config = dict(
    n_kv_head=2,
    vocab_size=2048,
    activation='gelu',
    norm='layernorm',
    rope_base=10000.0,
    optimizer='adam_hyperball',
    beta1=0.9,
    warmup_steps=321,
    final_lr_fraction=0.0,
)
Each number is 128 + 32 x the weight over its row's rms, rounded and kept within 0 to 255. Layers, rows and columns count from 0. Numbers have three digits each. The size before them is the row's rms in percent of the matrix's.

# layer 13 attention query, 128x96, rms 0.0541, rows 0-63, columns 64-95
063:117130086124189164094157136123136178125137151179092115124046114114094102135141141120140106157116
092:145130104149174138114128198099158141104120080177147077107113135178182158130100171125111151202130
094:079114143147125114165146102163111096164113193132097157166128080103137132114080077108117129112114
156:168157129098123151087109125094082141112139062120187117069115179145075093125149136114170123124117
132:088159123120140106119108136142162125112111220154108143171131102145166133120103106133087113098118
169:102098116119171100163122139150155135168093197151078103160141106095177157168130131179098132167181
079:178124180150103132143133142126177093139109105156124084126102137116157149154137218135098147151143
107:136133112174163103148198113148087104120194165114065119145169097140188095145126084169131139122158
081:161129110121119119119106121139110105140176146093106178148099167122129155134105093066164131148131
106:188114146147092146135128117123134149105197126167124172144074130104109116136127097088174147156135
132:077128145146121129166123108148124063164081153091129106162170108142121134081165114127089133083128
147:112056132201152128154166135130151147170138157148090140150109109092175168142102144160096104196167
170:159179135079090126104130116100092142082157064121171132077134164165080106097131105082166125069079
141:132189113108087129117139092099109149069158062121169131075130171159106127097123087089170108097087
089:140152130076112157171087099139173146067133110103141160124115132125139123140172129145064152110103
084:099166147106139136103143143124171162075072065170128096117102169130071146126100126123149162162118
090:175127143132155088161188108176105131136116167155110147144115100136181209206128192120147096108148
089:144128139057118113175124186105139093129099113157123128098131109125152137187144174150171201113138
103:147149093087119140128082135115153211095158085114144091122120161102097168108107078149141189178121
101:128135124077142125074152122105133184112085107145095113096102175128109150142097133107171115125095
093:094163142153175101112166117078126121117089092188131152115108153125131137182127194141147102116093
109:212135179106080093162124133156145126139152124100160143119132116128125123034142111143144167128149
081:133188102077117135122110123131093075108132103121195142089127133195112126132162094084172173126091
090:079135064118160127075074129160084146168123170126121127069206138128117106111116125120169121139115
082:151073164187095170135113130170162122132178145082156142170130122069136108110112111144070132132097
098:123134088042088118134088164132127129124170152105096114074153155147145085132145096159134169136143
099:113164170096079107181170128129141144068185157097145214147165070168161141097147106103084169129115
095:156181130066172132140084121106097139105094117105141116109108138140108063171169094122172155095141
091:154121133073129094145122139123119192149147163148132149132126169116119172131109089113179127192147
070:137210124125113134098090120161122108081147094114185117084076101190110124104132165089111134121128
093:145122182104167154124097133111101150139107122129169107150122223090074091091106086121171136105128
099:101123066211169087074154126115122163108104071159127111100122137133154160129141118188185102145126
095:113129163114102127124122140138140156137128169143107113105081157081128090126073141093071101126127
091:114163094095161161107099108104146137125088118136122100071113118189098146113135167093142173107130
084:157178174124173142129127100154079111103087128132169151150104121098107111171195137088133126072115
089:117117149131176150173166077118084159151098143121125193173126166133132165138091126128129143118099
093:100137081136165143100115107138115070160055065122161090082101103131147076145138169150165094129128
091:165122068100125126097099099147129160101113109127121117120085148128125072100114091124140130178136
095:116183091037167133087109132132114155099061088136103075067113118115112074137125175129190144113097
093:084120072184154138113113128072092106189096099077122102104127134113118070085098113138187096135143
077:145163106112117155103104129145111094095144126087165171084167135171168108101170115102117157131120
095:146118192128136138143136142193141096119124195143148185152150121139133167116084104088100080087113
079:160184131074133120152100120067080166123113131173168093124076182156116075136138054097206158171153
105:159097135178123154127085093129107050170096126093165158157129120150113106127161121115126104088125
095:125137121174125143182176176072122078169097083139141126130132153163144187142120168176180159115144
102:164143162111076121094129123135173162087156077165120131100076140139112162108097154096129110155110
069:111173129134124127099101139155109098113095128101131127108151145174081091085114110104200131086126
093:116148149073168118106087160099123158142081128137135102076132182125101105161150135091211162109189
103:176106120101097151137099143119177146106149099155125159141098112105122199090154139119034191095117
087:164129183161115145143105138190135107092136110120151135131108120152128179140138183069049139101124
078:147114154058136080147157189086118147143107119138138099081129165131124164126095102173253145175129
075:113087119132189158093088147097149138162128152166071142148120114088103185191123145147098128129116
092:095179115045175123141094117145076118145068147138129107079127145139137039138078125127201110120128
091:121119131182140191095119130110171122152128055123076110130110089100127164135124203145073144131115
089:116159162136131144168153122155117089100113133118134148141141091157138149158168182086092148060122
101:111129151034100136179126146124123154084129104115142110068124093132127080090177090137141177137120
090:131187125209098115121126180140105088097140059137185131159132156183115159105104132106139140119158
089:085154127129164149081089124146130100160066134111181106139104145109080077120123144069108122076106
095:158129172104105123113078095139187176042144046127127104106094172127112163130179118111101169145111
097:131113091184077161121107125084151075143111051164173118112113138171054136122128183091128133097138
090:122125125118134123088108175087114163132083120190156085103129199125098132168123118127232138165129
087:146149148101097138165117127152134053090159134110170145119126086157158071122179164082087161075127
099:180126101135140113073133119101132189128118070152111123102122156108086147064093155154212121161118
102:075102100164135106103154095146139152101149139106094136119157126100184140134142106192109079156097
# layer 13 attention key, 128x96, rms 0.054, rows 0-63, columns 64-95
070:100155137110156128143134123158168082184085119159057136132099031121095179155119098086144153134129
102:131175145195145077116133114119079094139150135158119168153065094132047055136160159127157129105130
095:123111081204141129127111134163108157107120118054096151140176175155097130126191143103153162154174
117:191092104165118150122166118113147190111177115103162161104163182135182171117134101128082102173112
084:148083136145218186128075092149121106204078123138140143122115151055105144154141133191116179158122
068:110116108119129184084101082124103101180103084150166132142085188094057078089172129173172144141118
074:129108171185122174099132102117167186122097080164157111152112079079097148098103157133124126155135
108:122106089129108181156181131131057089119159088167074100121133167182170105146109143140148091146119
079:085103122091157104112138139135195104147058116092135096136153125084156120180169151200157104135122
111:148067142089156159156124089121154153105086160096205120114141141117206162110120127129102165141147
126:109221111097132102144124161124070076135102121149096119167077124128059069144148145110163161101145
116:104171113084109081138123145159113076128094179125086103183081102131093095151151138098172122072176
130:156118122136076118137158146095129153076203097100168157089176158146171165080090117100079097148100
156:159124116150062136125184134099146167076178088120164144097159180150158163082103122112099095132090
093:168136116185121057096101141123188145102194145093194140121141082099138157080140120133091117125099
085:115106126136152175102150110108190161098133153103106118164151097097119128163101093109122180148140
087:162105118145134182156165132090076127122105098173150116098134146136118161185154148119134142124145
085:129128132183137123068153124122155149118091091123173091140125143111108111157151192126115154133153
096:142118080144172108117095095167166196098192124087117104119140102084128132125148114143129140224126
091:136131150074161163088135132111138192116132172121096132125123141130144138137136123140148104094126
092:151128148129170183120193152107135147139136122187166109133084112113121181193128127147144136073139
102:141122130096052090147098116124106132119109158051116122131154167170182105059116120078097106169120
077:149142097130125043119133138123160104099134156143139124119147098161207120186119145100095114122170
091:123151088127163115103067120157107138180072088177115161152145209178134084158124106158137105195130
085:138104157195111108137099147157152091155126141098147157166099182081148117093121143194129137150097
099:122143068116166082082069110177117112135111098110126097151184149104150071075140115149089111213144
091:138112099119060066163078157132103036140178122101140116094123131126157171103093127127088160149125
099:139150128101149071130111145177095146075166180088205136062140147153138116117162086117104100093164
096:144147100060161125159072098177085133094158139077132114120162163115105091120114092106160143207106
069:161106129158124105120124150125225159132119172158131129120149110165163186124128130124062103142087
092:108151111130176104151137134173086170098116171043161141148177126122143117139092076077145108156135
090:078146104096117171112188133093097199114126083178087121108093152142121138168164129139157126116173
090:147111179150141138129070118205127112166106188108162110132146157146098125074118110171135109092113
091:134110097126121065068145150098222202132143134177123147133181070119113165154152166128109117126132
088:199152161115149090183116166118129110085153191135156147091105119126132142183105087112076103038099
095:177136148151142125162193153110054102121169084109112143106138093121124163217103134110134157134131
087:098172118134127171087165161095143166136063102184129133126109129135119088137135160112138080088167
089:125115139107118138104074162107121159115093159153077093138113148145128091118130129122123070133129
102:142157123088132125094112143088144194087154134185150087144120083120096124128125143106130098095121
090:076152070130144154123145129136087117151127078172105122144110099143147109146148195117193122085124
077:137123079152134075114150159151185098111112136168159181129122188148173149174153130120053107128141
092:143108155144162134120123131152142077144131187103157188139120141119130164130096141113089109105104
079:152152138048153091127130132148094140088154191101126092087113104163143124126129080082133114158145
110:114151137157106048149119157109133122154090139117158183119126170119138125123136127110117118100123
097:102111133163145177102239136119142145118096045151119119175148118137121138171124151134161161134169
080:155093151117130118105102146142155191139129149107091108126112116149181157137102130094050124128129
069:113157106092178111133130170096142097133091157131184166137163129174172164122107099080092102091131
092:135125127130213122092103101101136165127101172136173129130153128138110111137147081108136152150173
103:146094150161082096113079117116226154128158105074119172163122094091137167072170117156092138159136
083:150103155192132133153156162103182152109108135134190151113154110139155183144148123140104135066121
087:100145086047129158089151090134075180069118104095138065142149154120110109152137135096152119201153
079:116106130130199145094100085101162157132168107132120205158159097076030126177139160186162141123134
096:151145129080174084100148163161055147154070180164143108114119157200135079136128136104152077149149
090:104109138186110166115165114105222206142128071149128177155127109081091144118146173186138125116115
088:165145151145097088143156149097174111122153132142163159116142094121128172173135137132097132054119
100:129141111102054065106102110132111139076148141119173067119201050140115138062121146110102147170154
086:106101133142147130126194134110195120141110131119161138126111133120182201159149108135084170128137
099:102151177161161120134087165123158108165071190110114180141089165158124141166101092122110127068126
097:159109126127110083116100128123178201068187145056165145101120098083161145110151094134059123129147
088:098127153146118106106143166106235167159096119108110162149089109169166149134133110109098145095139
085:117150107096201149103147097143124196090104147128160124139140156094120125172116090133163135153121
092:179103134130080055143090173102179069135137141154182107120152076148171157100133134100064117070126
093:092104140094108155105137105129097203108108114115094122136133178152149111121155121101148095180154
095:091124088121121178125121126113050125159126096160082106133084157124140107119137133148168119164127
# layer 13 attention value, 128x96, rms 0.0535, rows 0-31, columns 64-95
111:157116065087120147121153137119124162114135137132159087120129172180109102096105091049145122114147
085:207116102139126126156136046188094151121109106097141137139150081077116145180123182087116105125105
093:139137139124147096117146149149127135139170114104146141146125078137141174136117093156126145083169
102:124159098122126075124130143148109130129135117104118125092082084114033195149161178159114149146128
087:117100203135145144094106134113134122121176128094129082105154174098192125139095133138091130097145
083:125137069080108101119119093153192161146069113118140165116143144088102147133103115131107115095164
089:088094161162123150130148162110142124105165146079156073114191116145223145131088127162112174122121
101:117142110179146140189143151135165106136097169154134144084099129158128162122125158167091129125101
095:081131136129107102148149128153164089099112118107110195168186136141165084109095101101149146165175
083:176125160160141126122108115147121122100156118089131091129093070163171155085131144205114144098143
093:161105160141131142124150129169096119119158130095152065149171091073069091092096118101165121095139
098:094140123126163108081103130094144092128141134188121095140154128111144158109150117117109142154114
089:169119183150144098110122153026153109147104129133138086105118136061141171125110136140125106115144
094:119148194082154185132110121139108177100190123119177132078114193091173109108069123146122131123137
090:209083182129090098095129110181109152153121155088114116163139099124140164137131079133127120159107
086:051168102119107180181111104151163141146108147156158173172142083151146175152116114143134081143120
085:108128133125126156178192143151219165121113111146146099153143153160199107111128127122118091139123
092:142100134126134161147112174143117126107130153173108156107184149104085173123153079168144112130085
101:145158157087134161107114119170149124144146088148144135128077139124086103110117112147102137136112
093:163099090164144140108130136101088093158083121187101161121186142116171191143125234108105118127066
095:102137136124133118146109150088078103152123134152110174078123162109103164123110162158096105163114
087:124177088121186114111127078156080181105113119138171090084137128135149095120142126081107175147118
093:171127082140119049062148115169114101152169084135174130084148091131141073109147141167128173129118
102:138173158124129151083129081103146177139068085133103124141110091171148112147143115106154169116102
097:142114171115106151151099228145138150101116119059090107083143138133145142151139102118144109110087
092:124165065138142161103121047152115148158118104154109194159108175112164157127128094090116126102130
091:066121110117109183116121135131080188133112125122137061094142188131128165096079120121078189192102
099:137091149119139133076151057129166138138162137126162076107152142102149120108131138124154113088053
093:037153123163122132142106140109143125135076146171138055109096112119100088095123109148117129126149
083:174143102113109154109162118126161143124151158126104167126194195160137158151172089137073172120146
091:200125130141129137094113084103167108127165099112114166158174070065145165153160156188101143144136
093:164127127167131083123139066056106102142129156126127115232180118152097095181135161057094111140118
# layer 13 attention output (transposed), 128x96, rms 0.0663, rows 0-31, columns 64-95
103:127134154121079125093118156163101046161119124108146094126170087154138127119135131102116146111151
087:062092116148113157133159149103169125109170156161183191104100093152124110113097089142115197121137
084:120097152082104105148104157126081089101106143157082156130127107163155173122150170076130106152166
092:111114050144125148155116143076162100121133120140117168168094147110130100156165148144129113094126
086:098141113137142079170122163140135131088121095144105169133145125143130133148123158125149099083112
082:118105122170121145109132024182183164145163138151117106111128113149136123089151096115093119207118
084:143146172074093118187125186141178135083059119135087184143137158144102152131092162110174103040119
097:128091111062117128129098078109141171102153158114105135128130170104141156075151116154136112168132
094:111128136133058113116166166107085132086203144103132092098150127182130085149114116105206101070027
087:082130138120144107133172160140136128112105145157155144149125099128110163177115116089171140047177
097:119094156189122141108173137086181127167108106142140135148098139170118141135151151123087146130082
091:236118122176177115114108067185173189145055102088137130126136110070142089101105146157121132160113
093:110135160090141122171092143136202109112084124145089129133186108116141119173131166082161121135126
088:100179123191132109130112168160100118122112076110110106185128043126136160148134175143141135111107
083:107153101150122167136163123067093123118115180181113195144142199179118117114130191131080084121061
086:117138111065135080078146073142083110148161201087126127119132145076146065073083092129196134132111
084:101158114118128091072093098160039112117143188104088133137149190147108101116125112142145117082104
086:128118148122107160147121130072172138127144141095110113158119130123141166167166172174174120124157
099:164139165159148146117184116159084162125096146097149147175123043082112137129131183141163147180103
087:147106102209141155125090100115146198067182088105145123120108171099119105107137098167104158154128
101:091133089137076132141114093089179143136175185118174087129103145158120094096171081127117113162132
086:110098121167127150082106114139145125192127134148147152137113138117100156136067152182077150147153
100:107129093151128193048088088082125146142078158115130145125101205117118121123119101125130044106150
105:146145081146165148073078073158121092132112171111173119120141116076141095097130112078160111091125
093:126151202066105109176143107121163112127078147149087132155168083082124106136139159170141193158155
093:171117092146126119108114100094128117160148164121132068139124107120082074120112099122176091182158
087:165121123170130136146132110138194077112146009154138143137131102121126088137149150134119131127160
101:161118123200120186100098083157126099133110101057083168156129124123154134127104175123082124139110
093:175123121056208101058144068166133154100164124085109128152172196141179161180104151154090082131123
073:138130159148078139155047081109113140143069140179171111139081095136130118100088174139189116151091
096:128158159128170136106114112111132115124060087127112125136126130058145114158078140106127117132098
083:128156095113160136137120113146107107153150184143122123051101171139177111060116109142104150106104